config.toml
hidden_size = 96
hidden_act = "swiglu"
norm_eps = 1e-05
qk_norm = false
learning_rate = 0.00728
beta1 = 0.95
doc_mask = true
dataset = "wikipedia_en"
Each number is 128 + 24 x the weight over its row's rms, rounded and kept within 0 to 255. Layers, rows and columns count from 0. Numbers have three digits each. The size before them is the row's rms in percent of the matrix's.

# layer 7 attention query, 96x96, rms 0.166, rows 0-95, columns 48-95
107:170136121149071070129164126098163153144131095097148082153132094138137146124117116100107125059108145129154132116147156111129138116136159094119120
080:123118119177174127123122122148167166121115092147127118094146096149168162122126123118093126090140120128154103095130118107150148123133123165141125
081:107140100093190149120115110136131152129121148148121174145151169127105139129111125142177139202155143124121137121093113121127094175165116174119150
072:101147133107116172118140161118141101120117113149097106107138155136151177115092138139143142190149115137124107157092111166139065140121107119103138
064:129133078144169163120138132130124088120127131146124137091143120110139134099156152104102119134148137132160087159141133110134084184120156113104105
088:127152163127084136110124120088118121132132170126131114128115130114141119185174110148111113101126136126113135137112132147091108130090124113099144
093:166105095155107113111131089120149128104123133134134157098121122118108105100101148122134107148111106115162115119130117080121127121157128165081100
118:121124146120090096134107119133184129158146122123131122113131111143113118173169127157116123145132138182103142127115115168146138082094113136134100
110:143136118156116089170109115118139121111111164074144134112123157129151168158090162128132163120102123133133116113107122124116105095099081107103089
121:144133098101115063166146124157151119138132144130109071093152107153119142159138141124116132127100157142142129134121155160130129121103135147111160
135:072104117108133123130090126112135103162053122121139156081154103104137107154138104111119104095114104120116146115102114148132167114128176087129152
138:107141113140114109126090137108145145134092117147154122126142114129141153140140111129131177146133141183132098139143180153150153096130128098085121
128:128131135118127136117137081114148134163119140128069133137170159132119115146162115131114084114119123156115103118151151114104119079145127167123107
122:145118132131133100146172108088148141154136162170148127109133140177091153131137111141141114168134114113092133163119127100135124133087139117154134
127:139163111123146126109121116141119126138132148088095123123173150125128121091112108156126065152150125137126103144104176138155085125117073147143133
132:134091150106144159127108145121143127069110140128130154135079156194118114159160113153142139135107139150118138141114144187120116146149188138116110
088:140153123110136151104079129140139109112115134167109180158106139155142121098086145150123127088102117112164083097112123119123111108156093155121165
097:147137108087164163116091156150107100127097105164086173120128154126126130084047125163125136156150104132175120133106115134145102122157109169158120
076:132135154146091126157151075142130142136141195125139100135144116103144141141147124121126100147134159144102129125098164147077101145133146150104138
080:137112164144055081138164128135109138105114143112166072109151097082125110156162132085093089103134158119094118153132133153088131131119161112127126
097:159135145131094087144150138090134159150084141094157092129127089149077152138155104106158103098117140164102124137125123131097161133122130143112087
083:137107129157100172106110095142139124162184088111142107111095133108175150124118083136127130122129141132123114143128118110135092130143106070131152
110:097110103104128126105113121151102155063129140142116186129151150108146136156140136091175102129138118109148112134102136121144126130133143172136154
095:171146153158141143142124114071109126099152146105168107169111118136074167113122151134171147112134088147093143098130111121113171097140143130143075
107:092118113074114086132115125152195119137154132130119138107145133117127133138119131133137092133123149148143089131101141166151113093121125152135126
111:097140105116098116069086145129095139110140093186121153155111138135147140157155109104122104130136102144167145145137112152151113141124141117129173
127:144103102111150118078153147112118131099136134124146126157124149132112137120127107111136136120077132107120098172104148121144105122130139159133111
139:133135156125151113145145135141198072148130099121137120117125127177134106134124092174070134119084125092132106146114134128100124142066120117138113
130:109159103111152138155119143170117130116151109150090110151099113141100123088157149095135104081110151184123085117109154128146105134101156150128118
138:117134131128141131133145166087114123123110141148132087084116112104137133141168157145084161142182134143130145118109139104158092082133143140185142
118:147120142139121121157145173116098139129149120132111095121083133155106129154130095141146124148136145094158128149170128152175136091109116154152134
132:115098051118157162130113112123125109099137094149131143147147077163120103148110116132142151063147134107135137168137131080113114107122146115124140
100:094134110098150159180084094117126157129129138130138107094119130113143164129124118126129139135118089142131131122110151123125109128123168160127160
087:146174139115132140160141100105156138142148127156149141132140131165135129075120144122168120102120131128160144116124114174145120146130196166158116
082:136117125113151130163120129115120117154157089161123152133131148144099115133114140123116072152139187124123133169120137135127118149113078113138153
065:151132148104140139135092130080123118127129173088137120109100179112122194130150158149139140116118128093102119108164138134142129137108110128130126
073:149148115100151144148153133085113131153127189187105080140147133116160129117088161174168082136127131148089138114157091101162131171125092106127139
106:121125109173141117078159096145129108135140133112151153120148142135136132129145144156131120092060161132106075128137158104131142105118140123132126
059:145097148119108134103076107127134151111111134133142123147089087066119125131121132094118132125141126116157073115125120103102105111138133117097117
089:102184148123108090124089119107154129102116119070124119118127110150133116118146099176085186157110129157143166121096131157164101128144132170166131
106:174155143136126126138146142079124114115135167127150106122069118155161168116120140149112153156140117111153146103122124104122124160095106102133102
087:159106164104154099140150108147127166126138124155094090171176085154140100122110157139158127101178146141120114138094160121074127122147110136123106
105:093142106108142167120122150108113121134098105168089142146145109117146110130133129118111097115157106136102133150117066112124144119123128091106169
096:187105123142164130091120114146131124138162130146103092141127121177141143155107097134164100074142169170090073133135158122146133123102098117118115
113:144147126114131150147148101111096114159126118129083123138132135137139120160157127184121107054093136113114121095156153124134132100122119146131120
098:105140142184116149136168120115124131120082130155153168138123197134132138096128146107139149136135130181145113149131077158120110148101166120162125
097:117181128110138136141117129136119146156120114077130138136155134077108099127125158110143104114146134136121110144142169153168104137087090121139097
092:125106132140117104144133128078137122083112152129135144128110140164124135140159110120138156152077104142139135133112122158142161146146144121111164
095:142083130155162110103137141110129131135204127154137153121118126140175160147144106149128105117129157107147123135136102095143165111090133164148111
090:137086122107123091144161158130148108157116091108143150156133120148082106114132138144173114123128127114143110131142103148154164095085132161161121
091:132128148111110199120131120098137156151144186125144104117152127118120101060163122132116115149137103144095158117127137131113150188150121173136118
093:138170144150097162137100131152140173153115180119131083144164125145108108078132132121135103130174111100119155123088153128089129178143132117141128
080:114169162169117123111124107110118135134093150110152091103159117139118144092150127104107136117106088149133150151115126167107102176146118137140110
094:094102106121100116135122106142121119113131109130155151102096111109127158181159102079105128089070107174119086127132122137122134115110136148110136
081:117132072112136143113151171172112133133157099138109159178155122116129121132131135145133084110151138078129140152126146145112132132106145140162135
099:114152128168118142150125158150168132119098155137174115119113149129109159088125161142118151179164096134140127155105144126110135145110155096116123
096:099117117091115112132139129165127120123172085137101127141138153087153120144112121146128120074118165162144103129095137181144132104126102162154098
079:133153073128151113075104101158141126135141100119084123151114118143146133135159109127131109140136095152168121135111146131199135091078122123157152
104:151076150129182093130167160091127161141119134138124169142111129128106137087098132110182126138127120129095103108108144122115113158134153122127144
097:164158135112166171094142118148162106128143157124116123134130144174123117121175125169144118127106119099122136088091170163103153179100161136107098
111:080139107108124151127100114128132134137117098119138117127097107116096107136126106143133119110077167156088105154082107125139132124143149124125112
096:134138127119155119140176152106142167147094137137093113071130147112144132108157153189107115107132131141121119069117127153130113106108102139178099
090:112170132154124115152127120136042141086136134122096138125140126141112129107117133136138115125141112123179126135150109096141153093085148132113149
107:115127079100137121121117102121136119117103127154167157149180117116120113131138111140110162082152137106147174129136147112128147125160147131150150
133:125101167151103119124125144136122151090105191102112120098154117116105112172155133107116137110087139160112122114108111147107121107135093146178139
090:151103154135121132127147173111129098090066124093138170153142154159107122102126146129110117140129142141148113112130142144151147104130118120164120
104:096169112137145148129134148120123092098134093148120161136101180130125140129109077102166134178133154123175140150105099160160113143122112125115098
090:138127153111127142118086168171084106157135099153159122145147163118136108114123131075128165150137120119117101144127113090113135080103149096095152
092:126102160131141129106104185119153107140101203136170122120101118153101094114160157114195137104137169085126117171122162137086126127128104148113141
112:110147168117132147111151165115183136111106137095123103098160120136075123110125147149110108126093151177169126137078159140095143106165110094123130
090:097141078085111107156127124121149139095170137151151164135109113086135123106145124124136092100085138105082147147121141120116119086116186135094065
092:132119101160144067139109128121155113125115177140139136134092111106141108121111149155133143105132158165145159107105118107142123132137141152171178
084:123128131138134126185125123142094118119130166059099143150107138129181115069159169150100177117128091113117102128115151088096152115125094136140160
079:153122121141164125150143119124122129119103195162137123149163092137133149164151169086117142092114147194148116127139143153100119100114178146130142
097:085115111075137111129119143120098137115133158111112152163164109162125118098168149107175115094114075129122142122115132151103138116113117121106129
077:097107182136119138127123095106133134141116167129105142130109146131138113142133095087100087126088143124098172134166151110107135112179112097111099
080:155115116116147152144074142114124153159122112141145110102156151106098095160137115116127066142131109120135120095135142127154111077123114110121104
097:146135100102111112169105098094122146137134134147134171141110150136138120165101104088148150162132135141125104145129115106137147061107105153099139
102:119138132114110086111142151139167112110118133105093135143087115133162107132162134122146147103131126135133097119131124148160135164153117134121103
085:114118112139117100119101161111110170142139104092151127108132122114134125176121115126119129121131136142145154114145149174191168132109146136096110
093:107119098128124102101124089106148120096094121089098136128166143182127149111142143123172141143097139108139159110134131110115108181095150123133094
103:104142120089145162136111084128144112116143117170130144118118149122130172066130137117148089101108080103119128128165149096133111153134175129103099
100:072103159152104148177187130144155104155114184132165104157139126108108122105107134126142121152125178127115098109097141125120139141121146143191138
098:134111159184091158139145154159124138109190137132117131111098116115130114154148139166127143093104127160130150107121106134086124149148077099164111
115:136120170136110137104101094098118166151140173135143105153114083152158116173107172097085090107141154136096138160130134138123141120163100126142107
108:128128124167129137132074107144131108095104143154099095140115138084154155102109115112143132130121091103116105135088103142135118085108100117139130
103:101168163084098127146136101143153124127108114127114124123164119130141131081141125125120124112139155151158117144117161156137128118097107144111121
098:139082118156136171149112128163154149119146104127160092131120109153128121123133172159084129175144118154133118158111096095136159124139153151162106
099:119133110090167116131092119137150124116141107102133155144141120089125105140158145125143134154111138148150082110105123174153105115113114151130132
096:141154125123096093127112075124135137184163079149136132090123143140137123165083073136107119147150149112149124123133107117154137121117152137138144
093:141117147154145115134121187119108107140143092168176123122129167126160128153156120143125103122177112126111101172110103127093095088155128119118112
088:112155121131140141147142118107141139160115109103096119129103130142107149106117145148115119126083129124110041116118103087109130135138106095156097
090:193119142141107112132057180143148080127126147116159138175130114104103147151151123097148180125143120140129132180114149130127146091131119168149130
079:163118131128131122093146148113095110111143139125095129096117183137122127142150142195111132084153114122133142120092098181093130147126059141156145
098:135175107116177082160126146113141140123140076132123130173138107138171132166099164124134149123110119146126149130098112122145136116093163156130168
089:161110077121145109124129110143102121115135072131128147131136100148134154127112105088098126128134095122096112154118114154191137117133137127145166